From a checkpoint of a small transformer trained on Wikipedia.
Size: 12 layers, 6 heads of 32.
Each number is 500 + 50 x the weight over its row's rms, rounded and kept within 0 to 999. Layers, rows and columns count from 0. Numbers have three digits each. The size before them is the row's rms in percent of the matrix's.

# down: layer 3 MLP down (transposed), 768x192, rms 0.047, rows 395-523, columns 0-47
# up: layer 3 MLP up, 768x192, rms 0.0879, rows 396-523, columns 0-47
down395 099:539396503485580500417539490522549472494517522414570563496534528483528531532506544564525535505527481507501498353604571577534463592468469499546492
up396 095:415586537525586516523407530521449565420541482519541473452501454451470458447539656527547459514478476537449523468472606536480449570438424508547442
down396 103:557459447524495504506486549412537522415526471504472476394444496462503554482514594509464401405456474541516621580451523525443452522498377526492500
up397 100:384563490465588515520492501550509542456549432498540445506517539451468460525495552494576449517580477538454465524484570554521516529437465492524442
down397 082:524533400451392607507469494482481531560455491459544498513500461451528517560484482476514501433546559535554472524494631372560519520564493525452518
up398 094:405575530515563494516453509556450530483494435542490446463522482456486482471520619614552492455549501519489495519488577516489513546441454483513419
down398 087:577491430500551528504482469532511490552524477512402475403374549489479577538492556459434446435527552572554483588473455469448482489594489509472540
up399 104:448520479439586531480450515481485577390509449523478451495502495470443481558505530582499465491488532526427516551404570510425477553410507500437512
down399 098:503507492408484439488512533524519484472522406457492337494487442515523510576438481573538543554472491592505478502400558438479435465566483529533519
up400 097:387586501438612558494515477541464535415486503613463502533514507442501502532524570542525490488569475540461491476485595503491444505449496522522459
down400 084:505514572472536473526572537543543498568443458503397553487419581506462459537483617486391477317469485511518516514459501435481473481535538458459543
up401 077:425474453535529476493531491570616491429486466494517397486503474508464489533473599433470478396481455580427524479403513479392494530470461518454553
down401 115:529508606517484414546445428461562535516439553527493547389471482558471480363567395511444536419543460521555406563540549530518520450576467574387574
up402 106:426585579508518607518466529481473600413492403539540549495503533476473543494505595554560472545512492499418479561518580526482457515366521547448468
down402 128:462474482428546492552461541482548524451500556419419435549566520459513521623408491490549526535466412458505621501474499444499484545632576536371445
up403 099:437568528485584500510498480552465539464486433566502466517474505448489465465550587540539456488615463540445498528501600510533496514410460511518477
down403 072:537487531476442529482474516455558395488515496527455405467489505509502550519537576430468477526556493540517538454550557460504540476508445532483533
up404 098:454529505438469511414487532450579546455474459532491526502487531473477443534505579512449461459536505573421505490395568535429478499423524469487509
down404 088:522495490483536522456513543411483488470469350475426534501510511457444528480469547495611534469502453615480553486453584481542433523499381558411455
up405 094:416542471487553538518506493535445525435493513597458467530505515475432518535571530533494483517562499547457509482497578471465492513425436509494474
down405 086:546485516459564473557563534484503514614454518442352514527446523425469516503483451461435407521514560509459575475419514455429511519564561569438527
up406 102:435485513429484421572454525447504528425587519585504453505474463500456414487482541442475507432544486542475528427561451603524475594538397504654570
down406 113:553525499435431491531537510448439466513566508523407473571445476474461472509501584468492600594479520507557502537620487488504501521538564571473476
up407 093:433543523477547545509487508520492578432487440585478502501486523455464450468556584562528467464556500546471531514498620495491453531417461507524466
down407 064:484496472401529470614484538382583464505557523447490482587479554556553549517460563492501465464512555525478563498547477483401462547468495495432527
up408 094:351540574464538505517461491526533569476452491522511442530463471506439411576515583482502513538507435556436523607480552488360448530469538484522467
down408 102:479482489465502443475410443524529540489585517475522482539448464533476515514480525499550536551497461541566473442502521481526565530518502594443462
up409 121:353554490464581517510444514484504494360505475517506532521550582485428511584445494450531485576518551466489459485470637500423510477419482461567466
down409 129:539485513458502560484473527449529481523502474446560515479476511595522473506344430546447534533445500513496486489377506434462504501468536530396444
up410 096:471534530469557518532473509501469511458517486538473452495549541465504467487516555535464450462549484516405532544515584554510460552443473462556479
down410 081:509538520448518511566533492473493495519509480469454463431503540430469455556508469467413527455564523484589581532426475510497523471449487468449567
up411 096:300565442438602532537535521478478530501487491535514465528515500464478517511529612495551489551577475533422521501422527526455485494479498512514485
down411 083:406469487425518562465459510542511469552485471430371496440484482512461494546412551540485520501489535557466509546460452458417506590565475473447618
up412 102:426537484477552532498473508564473586458506427557463449481488437466467440509536635549523462493556478537465572532455585536480496499418487480496451
down412 075:478481444496500529439516540459489491535541466494497484557521507474461555519510687463508419528456554487523572550552517445409510591519467528554571
up413 103:483529481482522478471584472554389524458523406449471383504519515434404559425476507512559523581552532500494532485494417521583425581499419503490535
down413 135:441544490502518572458595536510630517472505552483517509558447369474493503443479530448377505464579498517417505554519516533480515466508459508416536
up414 095:438551514494563538519507542500524615500500522553511475509505543479492480485572570512496500482466492537385505548467565492427487524425428519530451
down414 077:600485542458501549482502527548462567537599458548524543563507498439543563434550498445541460472481509419470536428460520413489513530464485548424568
up415 049:499539564507512533432512488532487533433479429509457582504412547478427507474580596638485526459520470562498430607499538523551471502459477540490482
down415 070:466509417500506515535454511522532543570443579502560485530594536443620477493468529452497488550488499395446480520472490525468495478465572499523522
up416 089:469562528437499558521485487531486579465519415599508505528437520413462434512523543528484473434559465547413506536500655590475456553468489462522478
down416 078:531551581464569505525444519381493477486598485584496515554492484449494404561435573471473485448523516461471558430621543567483471557518520471453562
up417 094:433542497385464590462421497531478465468489471573478369472444436482460520473599475513492454504549517470463540557502539413484486566455522502560528
down417 123:413522550507396478459575540521415375608464576431493401515521476509481480563504446508456495503424549474548486482572530573564488496594579475546502
up418 114:481524460442498488470552510477501484434468454484522473501537564493450541597505541483454488497583496547394489381461529453388539545470545525439545
down418 117:461447509495444410511429526426477491531453486513425482604421499439537560423503413424555523437493403551424541458452573469512483564575453476488445
up419 092:348553548516489531469512477514545509395547427560523497586533479464458509565526573559526488495581456501388461483442492436502529485482466490535514
down419 096:442498442547549514548488440554549549525509521534551487525538450544552480385480370440421485452493512462505481397509486454402537464604529529491526
up420 103:438503528490534555522517539438416600494557467513488491562541532441484509477454551515527453525494520531414527464493560447524460575454450517472553
down420 131:537566478428494558506468587446517469468448481469579419481567529431504492436468515456505446551471532563496579515474504499438528502573552417490515
up421 099:428550528484574527523503524499535582420478483552535505524497542452489447511542547554487475516574467584377543522537612590468465536446476517463487
down421 083:487478516448572558559569530507487530545490475412479464497503497514498526494443464477455483359471371537513556495534524452511488473496545481382548
up422 084:414532497476491557469545495537540534465492502574507432435490461483461502572533572506364496450403448523317520551509477592492543521472436528496484
down422 101:523536501525503437452597540430565499468559464653510420509520473479467433454450604543419480516550502501534480537503477442487487338377477526557494
up423 093:439510485492542544472536526507530563466520437644576439481485499465464492518523652525500436497581466493416556538490546553458473525423498505500511
down423 078:470505525473530603476445516516513514527422486471502489548540549523509488456431480474525485529451444490501527557534464513541437461542480474508474
up424 085:479464497451537455462605490476542504439489480535481477520492467506481509533533621466377505456444495585416499541478431460390532561538468547403510
down424 097:468496508541483473479464456414480621492537496642467565446416560512456519421473466538491530502540377556534473481515550533486543493548394540413512
up425 104:395503508505471535493505510535549522464485454462501541558512457491520542605412603483427417518468486468468483541492588481450544535553490467520493
down425 123:536522425508484464483508546514520498573536496507504526481502488523562429528394506543535483481373489485567456530413512424524501497601468481612412
up426 098:418544549496534511482501485489474592443500452561505505498497479468443490475577596556482449472543468525437548484485523540489464495413458501520474
down426 067:611509494471605502497613523532480586581595548477523537542438564488517454469540472528522542426523527415471452521428436458544406482529535510477471
up427 106:467540516497597558504546487566519619438466479528452480482474506411483489484571622548477469451528472544432524508449607476481473520430516486497477
down427 075:525386415516443487447571475509518560483482480477427449499429507489474555473529461458486478386443586504536563529475614524470560526509537457410494
up428 103:366555523472610518463496503511441529457537488570439482474534515461460502507552594569501453495567509524425525500466541562521521538447435503577491
down428 073:557481479576555512577508470567475551510499447475391468388386512508517608417388506446481459411455486510503441490497492530502484484539498451551494
up429 092:433536495490525537480569511551495604458463494534533539482479558464465508511521616552567467477504465502430504571460592464481413501428459511492433
down429 082:510486565468425509425419546539480486562420422520461464469543551556466561405445437474478568509508511519491484487439513370576539499446500430576478
up430 095:477511539477455571555543468493557532471588451584527481480393540433526435495433505545420493434442457497421455514523603654500513544411473518500467
down430 095:492521502438481454503530547531420487427536542451438505554504569439509398551535479486605558481470499602536491501548563605557499529432560469563376
up431 106:414621489516509495447532551482540621478508493533522490521530508482473448500576589526544452513480525521496559539458545484483456464340511469501409
down431 104:491488436592553525516393566584594526414449518536378510468505558544497492472521445405414494439451459566487579452424539463466586537460458528468559
up432 085:459550442460492545474548486473455540503470489473514530398495605487512450506525516496425457376428487496439484453433586537549457473510538562475442
down432 118:459477516502557547494463517502545520540588442532505573574542419439462492471373467454480488502559482521588461455541484582484494540505528513512515
up433 088:512511536453480481473507532495420546491525442569447471525488497454468431538529578535489490525550476501466563462521580456556463519493461475479507
down433 099:479443535504456535513448595531441510479496455516456469490532481518497502394453511475380481543444491564492536496496458524466504507441425535477475
up434 094:476535488446535564505502526496476593440498499564526513528482503466472533504491533587576476516581474516435517599453569513451487530358459499442491
down434 115:574461497484466418512534492458547497481506573445517498437497533511544516504473572591508572520448472521536494489400551428499509566593474511412514
up435 100:427542521504574508527528551530501609475492460573512481474530528451455450461573629567535504465563464545477510516476559478515470517410487474526466
down435 063:519495551553472519442573522421628459519563500410421459472485519510469522466525542469431554514479534535528491474519496432447506434491453561468483
up436 092:453582590475558527496492508566390513470482478589501464511501527447494498448557611519483458511547496521459531496482612545520519506422477471518460
down436 076:505479463550564548470555506513485508494499498515461501496511520476411534490553499448499471490547462510539495557467482415404553362535473520474547
up437 095:438502503466528536496458499520449550466525446607485513515503494445451518505560577572500465468557478528427548494491566539476469538464467481505466
down437 074:517504464461575532487391557514471464510538391539408527442445581472541521450533521443432501453460592502525533487526581502408571525414514441413489
up438 101:446570486432456580492607456619438476516481469477451414542538524494503478516537428514504531485469494492498437512468502492568546547528507476640470
down438 112:491526474507477514537534477485557467523591479490569560527556502532493614542559481531473541374547556431482513397494352643431502509489457462507493
up439 108:480518554494520560559497527492556652450526483562474531504502561456505431571582570569492473427597456520426496552579575554427458514438482522486454
down439 108:535462472468512607572497557422483523487539574441513516547534571516614455465458512534453502449468475527489503413549537527571493547573496517477522
up440 091:429539536424505551538469502561499582446499447607468453531467497479491472480537619564509477499583478564461526520471614524478473557380430454544506
down440 081:437537508456505473508509505468515485476479536512421504505413529444449579416458529510431391468420502507480630513529523518487550498494398550548571
up441 110:438538476447509554489477491444590604468539480531539407448486547494483459501479502452380486496494472575366525614462497480477533511478466538421585
down441 124:532502540572561548500491413527474465478526522555521545396504447469529494449481606497479473427494462571593453523611533501466470472492496554576522
up442 106:319536474450526530500515482537515484508491436536469455477517491483493427507574533554554485445521524534480471501475615505469522573457488485625450
down442 100:563436462422493524475562498476483526590467435431575499461560443530501492504402428470479477495476492429518498564561491469427473489570527434545479
up443 090:453502519491497544520488534503505604462507446557486480519504520439492467528547561527531473448596472538436545503543583487481430526470421480485467
down443 094:416490499466433541591510569428604491497515520467435486521483539527504484494534489470383449440492489553536557472565518477495606477521492476503492
up444 097:412530529483519483513435463464531503534472390594483480487494553455467491489445567548525494537530495502504492581450570540454529567392533504471448
down444 104:614514496513503544464526557475462510475446495560445539484457432459453578483498548438560409580541496513470521528435551462542441586523547461529595
up445 086:461565495469577525516559484540466533375469499510520588487532478472492513541530535535518458486484485494425515484491594609476500522481526512490469
down445 102:498442467473463364463519515521519591486466487437468521458462502497433586511528477511496512518446440550560530498495516468476415514500556430538490
up446 097:396556540451492507522469534487452575457512486578456441530495524456465497521505618551486489456591524520503527573496557493497469499442478476513469
down446 093:487489559464380520488425540521598414549442557610469486557461498542489512466510618435440397506511485541585529475492546500567504518554464386506505
up447 102:447544532532521493490486485524466573501447489546431486477446532458469462488526644575512497500525467511463518463479589543514508511480445505487480
down447 081:484456502437544467518442429413464621469494451504503490391506604471530504549579471459502505433476579581545548520461488457525505554521473479502480
up448 105:520521500500474466611482433498522576535572549479485519512461544518507520555462596525513476420529477439492479525557502490499477511376484519510467
down448 133:475373523475510494505442501574483623484560450569496448481427645524469564590437562514519483475545465445500465502505492405394517552478479458511499
up449 118:440459573507473479468525556507553491483500430530452521539504508470562461527502534542466500405455474579435500495425544559479539542517397482498516
down449 152:499517459501472485521661473579450593480625457580437476479510513500448477504522506513488532558505524511508553478466408596488466470485424516530474
up450 100:425574493486610544517473501508485570447513473567533523511478503441470457467604561554479471472500449555423494488490598593466439532457483506516445
down450 074:406451435539535468400571555433518603518502424409454489485540512514536454448514489511482523413530514536492499577477473482507458497522517447490518
up451 112:435559564501503531474460496530447530521498429455488590476483589479507481478467576481580479509486520584479475448518592532527511429444555481553423
down451 128:455472466494502502510442485501448534641424504503494440517496535476405618521538431475419521489432479495516530464405529550525459492513475486438556
up452 099:384556518445592545510489501571484581437503482606484448493526503422467461512551574541494482465538478561466505522450604479500492489420439500564435
down452 085:565509365451470559399532522561530485479445441477424444520463516480581481564479542540520418483490539458514596476454557533449394527505500443494498
up453 098:475504483499558504498485525442473557513516432546529515521479485469440560457469631587565469499520492516444501492482598504486515546443519536489553
down453 110:489427462536508528463531518552559572485432492509553506410464548472483489558513492527472482490551497526486457496452549575573536554439524493523589
up454 100:427553545507503538496515522521488584420500476544482448478478539487472467487572642588516474452561497564407495534494571555505481497411447484486462
down454 082:507517453466538499445470503571467447443443509481430451536471524483525519495519478522479421551496487579521551466500497443492537532563396476472496
up455 095:467540517484540537575468483511475561483512448579441389493434502428429519540561602484516448464538460506427496570476564554512445476437471495524453
down455 091:506581545440461486513503477443506506467449461507447419456398564466541506540481562512411511412506446509446471547442560508500500535449557497464519
up456 093:475522530505539504476529516522551529505534450555465490497514481427485445518548609566460515430561478554451570540429531541506455509474466470481487
down456 068:563504443480526488597478549471480418473559455524421402443471517521521469461478469488472528407549493530659445529394496528570479390476509556520454
up457 100:480520392515515500602473480406449522473596510569475485465466480479434537589562522561491510446528472507462438502566430533522463454465400555457505
down457 116:503515533455603476467487460495489537510489504525430476545532579500497512537434555472559455520487501482563427512470507451448486443569569490497608
up458 095:489552614486617513507483541483459481430548429540474522509489524508515499504508581590502490496521473521468485503504598534517524536421476484503458
down458 105:566509553516448534386518576417521422458459390555514511517567562511496553518441409559461398436582526517494535597477459444538588460543395576578422
up459 096:352555523473575525482484532559464535491504481584481492498515560447467459492544589584533438461570469560471538508481559507450537533421467481545499
down459 082:469491504424475493558507403468473539576520440500476516515508565469573543435499475391480514484427441514540528521562505494443521484526416486562569
up460 093:460522521505554493501430508512418527465460400472498530492487556475453487464491560549574538486486499524449509529438620550470481507409466537477480
down460 094:552481553474474503429478574544405473572518480660544486513588496449510550564431503447528481563525451566526499498480483418517392505536528503500463
up461 084:444543481488522545492539511534479606482490518505538514512503524414519495488549596537576440512483478506414508461497562579446482589462484465477503
down461 101:480435449506450452452566436559561554499516501544451529524434452476517568543591459397441450525428477568506465495473625444419536486566480522526518
up462 114:504475432479480498557513471539536548426501537625528514500460431501530497532510453520365505333523495529485427473553526539469506479479435531531518
down462 116:466523456518409519503527503489447574485487480504419535564515463473441559537483508488521441487527462478531593537518537541514396540516475461447367
up463 103:435548568493527552515460503496480535466483466573480454480497506461468457469553602560507454500529494526452537535494611473544470526454481475521492
down463 066:521562461382501565412417588473489446453457438507480394470449589486484543540527529478461453556436524539550618541446564527510509496481382543462490
up464 094:430562525488556495513470510551483552483500442556458458497466521446447483513507641555501440477539499552464503519502602516540493491409451506504436
down464 054:480569492445549533538470526498557420535475494457378468449450558538466496556455556499426443515618549524522565531489498407509594476401403394515498
up465 096:488547572459509548544524479510482580448479417603560523454553432461440461557503574427429501529493461430376522608565499523427467460475524518547377
down465 110:413549497585489473489559544523587424476507514481483433567445427528485536437419500479402494540529574569515502508354502392524594504441446498479518
up466 122:446550565535526495453572520572587492468447462472431547512516569504506499476474581527524489456424481477470546459431626478370543589413550496516442
down466 146:501536584457491600462458456484541459552417568477631531554500435516448508461488499582570515459554455471512544494567468553461454566472567580479492
up467 109:424477561501594484476460535403588516443509464609536529567459508494528467481393548593475495528512503490469458530443539543476538562448445491438468
down467 104:432444511468507563561535495486439424481499522503442521512521542435459451419466513585573512563431539467519461517458556439557466561494505488494497
up468 095:430543537446536524481522482506420485453481473563454491487509520449473436469527624547516452528554497521451533517553614559497512524435537479536458
down468 086:572541524452422438438584512485595503521557501566515507408565510483526402476435487476546521427475526511525384533499519571425417466448592450546401
up469 103:521534537417592466458502517527438532431467494507570472442496464458466484460546483495486512580480530380507428447485544542485396585552494476465427
down469 111:453463629463478576506552490521493485484539463489495518488494482459456542539513446441473550518431544533506524461521502403582493477447491550516454
up470 106:468500529451537521506448517563435546492440448545513508572490546410504482514529509502504476528536489530463503608490571539444501594481473465556491
down470 100:482572543464546460541507485435404476445431467485480438555527524537464562567473580464580458469502525429483478515515539385519510492608469419426542
up471 094:538603467454529491551490500584465558479443421579464527462420485445473462525534445485497538491648482498494513592567543515580524478525450517392439
down471 094:504507502475541507432499505540519553470579446589517471500416498578482534404489507376524495493535557591497442524478509481528454495415459446530504
up472 099:424526504518511464503465478561426518457424499537454476467540452491493455510525603568563491439600485549471512543535582602433516517411466493522429
down472 087:531460462504477422411612501548547509608513474457523477399457542479400539554527552427443502420511536520563489491543447561436472481516574455445602
up473 075:452532571506524431448458501482580518395538512521445453552461543490538457469510552686499481423616492540541472560530559603505554584439451437455503
down473 077:518497535507494608494551540538386482414468504488475562450499498511526508441447458480474497496440575421520500513486509467532542503531557514494469
up474 097:416540525473564533520395475482436529451528510533442472499484539463458489484497569556498444501503479478429515490490580606499495548429478488491497
down474 083:422511539459544507446512508425504552448596448575412528473390502529500457457536597488515464462476476478501543496508552459542426449535435516470535
up475 098:414531528487566527510488484531426568493522484559492455491510518475461505479524605585507456463568478547438528565467591534497471485417464501489472
down475 069:490440533393482562535549467449428498496562478560445569512524587464523485413492523483451440433475545461482499501465646454427529568467408495494551
up476 081:507596539403510594587476564453484537470540482558447423506531536421497435508494542512408423538485522560460581564533479519510551514496483457491525
down476 121:468464553533506453411479462558511447486481477461527528467448422572433499483471490475546567533481453536513422473497500467500443517436458581498469
up477 116:476562505478565580498591466516411460539508396539480458404504538423438594528498498539464489550417511507458473487505590399510494706539554524445541
down477 150:585611508597621524523529593480514432482479510518536500451479414457510496508501486440511464571570489520478540512522522448494567438539514503447473
up478 098:430553551477575525548480513547487547456471460567418486497454494468471468479513647569514437456578492550478510528520605531537482516408441516521445
down478 064:529550511516525522502539541403545447557521457519479394432431540548468452616517525478422445429569558599537588554544522454447602554510398483472528
up479 101:468527500499528490480499488537557642516437488575479502477512410494460493507512554582555490497567557507468543474468587448404516570383507545440497
down479 098:536474467440448535497411552641495562572512514422447412529495445519525546441497543401539504560452565523489583495434511479503498512531590444482522
up480 094:445543551478554539546498499537429585439465476534490512492491545433470484482565608573532466444604479513467496542501587523547508505443482514534455
down480 068:552497501495509463518534495490606439521491492453499484478413617562547475473512529497511516423520502541579533524546511450544566508581475467391528
up481 098:445541540493566508505462472557486569458514470529470457507495511446469463526544583561526444402552469549431512518459562512495458535442458478514477
down481 067:467486461526444563564529464487549533549588454451496551486503491548536518471507516463467509423453641444569420532485510511496543522511486437480495
up482 104:476543503499569496481486509562478539495483455563466498505488460468461478489554641548537464487528492539469545556443575488506503537415479470507494
down482 066:557543466535494499489495532493567528595458464479468452433458443486511487444454513556493495528505452592491510509496496436520487524522491430518481
up483 103:385511528523489467464433544474520454523552432572543463560496541514501473490487479503503535398615469592511496538458462508507562471505433522551549
down483 128:519544591505531424471513499483489500574486477365513611497446489537565506476375483584551517549455490490579510548372412476477493389508515512509476
up484 094:547544563389502481537536525490450527488492519471523464475518406499445410455530546443455488448471405493466528385541504442455448445500621536492529
down484 101:466524507606516490560543529539591495435461503568525519610494467562410567491468464460466532424481428482530595463474494342530482533536513499447515
up485 096:473519531486555496488472472525489553479489402544481520528496479488459455529498613575570486490553503574450498561486591508492497474416458502538444
down485 077:486527466443602437535589500570498468524441429481440530508463443543511533546466539489519418420446523491473582557452554441522427577578470514473447
up486 094:457524522492560497541495505586428524485481471484515471433493526482437508486543608508510459511556466555478505552539612544527524504452545492501463
down486 081:553378477492443513536557482539508469424572529515498490466400528463527452489459548396438533416457472513546554568508557472393477504497455559509444
up487 096:370522481446516531492501518441568490425506468499493388508488515472471466563522578473462477444554467520335529547515447425335565537479485516479433
down487 132:503495527474514488588504473460332523473471528585578475513456492495448432406552538526457493497461449534484463435498484432533534432527462536497528
up488 097:466541507491572493508511509544459592452451458564497498484488491458485495445543625564539438507512482510456500493482586511518504521438465493476448
down488 067:505438500429578420432436542453513531568446526486455489472398572521467560427538440476471434504445522512536546549448525445460502470491455482425560
up489 099:384539477515566525504512493567498539466467471545490496463492489440453480474509612541546472481533453493447491499456606474505450494445521519522440
down489 069:470547449466598472525500522474540475552490455468485504505486609537491489538457504476503496558536580549572558484433543398519458474527465441525549
up490 103:550427633538574500521405474386596525454495517563482492467485487400533523472520614473476487522556482481499461585570578594549497480467553461462544
down490 135:503387542446422471510502530495492512439571565455432555500509592443474576523526404408539488613586523474514519500633504587568483472565504491505537
up491 115:422564557503477495476532515488529460414441437566406559543509426484465536499473552431487486502566478499434547495478487449474544466542476477536509
down491 119:491509553465510628447468485510569467512424495571494534582522408493511517461452572512550480439604533556530617399560539512463410554496564524481580
up492 109:476612480491547586549555483523501457449485403483360516443567523483497510618581487434510502570500500506510493437483550491526579513476535498532446
down492 124:482512382489522530509505502583549441402539463464525411501520525532476552558645505495552562606532576511565543501504443532416514467455404480443499
up493 086:479526548471550573529511531544524608426504447469494392505545510463511451499512579459495473497475428526399543488499520580454465584542471490484511
down493 088:538425431513439485531468390471412582446471507564570611518434525520496454428562479430517528552466544449464446459526544559511618444448451526587448
up494 101:446536506502545487489497498532466562463489488552469527544485571492500463465503611519506489513521519542489518471468523559512490480409516527505437
down494 073:579513492574520465557499501383554434527530487468435519444485472484510504429463580413513453520563492526604513489547531412570485542579473440523626
up495 096:401573528504577478490470516495498577462482524550491468511533545484484491474492576538560462490547504511481486459458536554478449501396494516573437
down495 109:551421528594421457455465522522552522530536552400406461500456493537531392530481574497560560413502510580556520494407478485516542529454433493506532
up496 104:445558517437599507485483486523452538463522480546512466470565513464456483515530580513543469531561492512432521563454558506463483508405492516519463
down496 095:546502565512451505447521507469395491557520495551404505412550516502409481504449547423591449545502496508533476561395494361547457526576460509521537
up497 093:408550472423643556544526519515418523471512486517571472475538506475450462454525552506552500512527490514456514505502600554493476446437529481576468
down497 098:522527418464466561481592542484497472482532468466412516491374528474454523519575564477443489384434476552513588480409533421417358541490474546417556
up498 100:393526537454534519526484502531478584434531479557486493543506449481484477470519651533491450470546486513412555516453537488489500516385493513537463
down498 077:543521497564532508511543582485493526419462558497370470520536496528542425374447613567555489501446511399519570502535526505464517574497378539512527
up499 099:391532503507592476496492497546479555433500484525413501520520545456444426517524558509541507477529492483467510485450582498473454475388519497517441
down499 085:521479480508545473392487526450544485537444464449407557423518467501516477484430619476483468448555563531569514467446515469616409517574562476485546
up500 099:419544540466509526494465519505517575461484475562487486570523463469491464494550561529506481489524492496389562497521611484488476523439454512495476
down500 089:571501471487493483544506591417575448461466494481460464527435542523560461555554559495426433503485535514508540535408526511423524427477414495456471
up501 088:422551554496527508496500540510541533422494489598491511566496482464473526526566555529568456447590480520458565548466497528386522473471456451506511
down501 086:479447483498569613509572529470469553499484596500468529595494463458543568475526492539492505529441555503506500439548485493460471473470517381435520
up502 099:406501453483540492541504499520480451525527459529546492487543478487518501510456577448548482471580493489479469546513502507439485481504517437632496
down502 115:423486441509533452470524523545468512466463473438599540403482462549600435577444555502482449557421521550501512484496505511499512432464537456534421
up503 085:522470506483513581473538496457453548492529440622483388492520461484424525517459553535482475519628474459393522495467547435426485607526439512475557
down503 100:447433546535448549451498423427415594518556481591410493457465436483526467473586545523384485461508449421553529565444591536467492520501538508459518
up504 102:427569532477534512503459520537462589451508478548469449494492522444463477491530632559515473454562499556435525547497608551529498523405459494501485
down504 065:508516554489479603477378553592499440476502499519453489447499491477523556572557563548425436489567574484495525438489520500424569541525497400503468
up505 100:434508569470574534502496505507520561479512444607535483503535456447513510476543560561466460441525468503416520538510583527502452575410478501513479
down505 074:563610447371459471541474601600463444610519496524517453420546564528591504549433527534494497498523466509489519515496549559420517554550557471515428
up506 089:437544516471555533509478507487496528454515436589459428515507487442460486495522569534519419512533512542444556521508623479496502525444461505503466
down506 073:464633537401498495551593541475478445505509381468498434486441520502442582460492564451405402470449521514551526543547485531397454527452440494408527
up507 098:432503512451524530509489504529459590483530462534507511476489499480457421492551573558528473460595467534482499556456561527486506571405468502506479
down507 073:490494525382440562473543567441487497571584387527524461452419569527611407566491567471428487383484502541505552491535523471495605495517574438477546
up508 106:448549454512524561474600459514533492467461412521512562501592589492465480619519541489447472509470499496412533428492561518435516525460542476476491
down508 108:436467508436452483472458497521455522397523500449416542421465485500501492542558462482502561485590472475465413451454458570566568563388524394494461
up509 104:405548552496454505489458533568448515500496446515467434471471532482432521561550587539539482480521481470387539516492588529462507560469496479468433
down509 135:556469462440473591482581515474544585482462473507413527456511480456518493453518489426378439453437601527481518465418477371509486515461554449613526
up510 101:352561524475509525456576501566496573419503498580511517508564516450487481539551577534517485544560539520467565468488569440442466477427496466562369
down510 091:499377498471485500477556542516490481421485542378387559474431503563533485438462521451544417575507450548445608507399606504504478481433512497515478
up511 099:406603488435608542486493468510466544495461459562542499523511510466462502451482531499512426457537520536447529571476558489457511595442495473524511
down511 101:496465532506623506531419545503408437402493468529561585479599447530473507476500559557478490507582545517504469519459543508411479573518404505461427
up512 098:372548523490540525470523523573525552501519482519459463497497502447465485442521573574567463494502504567498545530466546539556512501407460459537370
down512 083:545512495506596525449463490458446538493459544380469569512458450560485396454542542393478450475512471588522544497437488503620553499526503487492450
up513 095:391515500526580506497535499545501536418495482524489479521529513444481507482494603567522478447528495523440528523441525602501471515437474492542414
down513 076:523501392460476487337478521428511444528576411503454488462509541480466489521546436473439505583466504505489553542437456453505394483444538416541497
up514 095:449585557504551514483500564503493524462482464578489469526470484454471510498556557475494507519546508548438534534479596477491444544395478472518493
down514 079:474512529460552532585448559477542414506472493443529424510611595508584463466448514423507489481421523501478539491472483485429462504497558449489535
up515 089:444526542479511519550495532511486613429512510539417504537487518454466517535607534529523487421586458520410497521517570493512470514444414537488462
down515 090:381531530478541585510517534456513500525469487410550479587538618591595470432456411517491546457502517550461479476457547551503528520509491530519505
up516 096:443539478470520558489447478529480578466519414529511401499516479463455495535545548561496436427538452584458457558468577492477552541402431541544517
down516 091:593544455469514513513495509560439452411486490421589482494526512479482574479484532540486512473487494526531498475524466527524537510439476442600520
up517 108:429530586461512561441540506472559621471548460491535454420528581498490462510499584582409509394467457510339534573528470511396514531500511499509491
down517 133:519472505478503462526531520528423458478448584490614581505458506422504508479550475394457483519527479529512569427518443514517467401563482516571491
up518 099:493568434503558496489512439526516537413453439558473444488567395495463438574564489578462524501555496495489584484469528445478474490446360470507416
down518 090:554574457548502468353593445547600597410524490513501371504499478529476448539482590482525569455560524527557517500416400460510496410471507507514504
up519 110:488487462477506575489559489479393552529476472478454418513566479460474519532482491514494486509517474531355498422461554450472473604547477543412574
down519 143:465436482607404493430517440515601516491460473543484559517389458547518507469530528465496500412607482456409395432530547412502597522513484562518537
up520 103:477554562498581545480515508610478539466527452524441451495459536424507515526590559532485531457507448474475494562434568504524478470465468462527404
down520 106:448481488416489543484535360479465536468580392470463357492524515465565482574483532528453527460661517560482456533495557543462478460550543463434526
up521 100:365531548506541522471510503560454562431502390595507516486516508462487458509542621526510463475546503532447532530487535504518487507416489453503441
down521 069:513510379505502521416488567448583466454495440432410441552486553498475467569522524572444467474508527513553511458556527448436484542626481485451580
up522 106:442608567514519528460541535550467532437511425535462485512522520465511451491502533547560450423564482506467544488480590564578485512390522501524432
down522 165:432454542425568503416629526402501448533497440525449525555476575482531418481489527486476395437482566487479579485448493484521471580493575435477564
up523 120:417501621479533478501495539436566477496525490511468534590508517505472523536438599469542501586478459521502515458490624536447508491438542513477447
down523 116:461495623496465540505466465508535598415461425572469529528512486476504520552531524551423490496510414561527471537475530513456533627436499494493541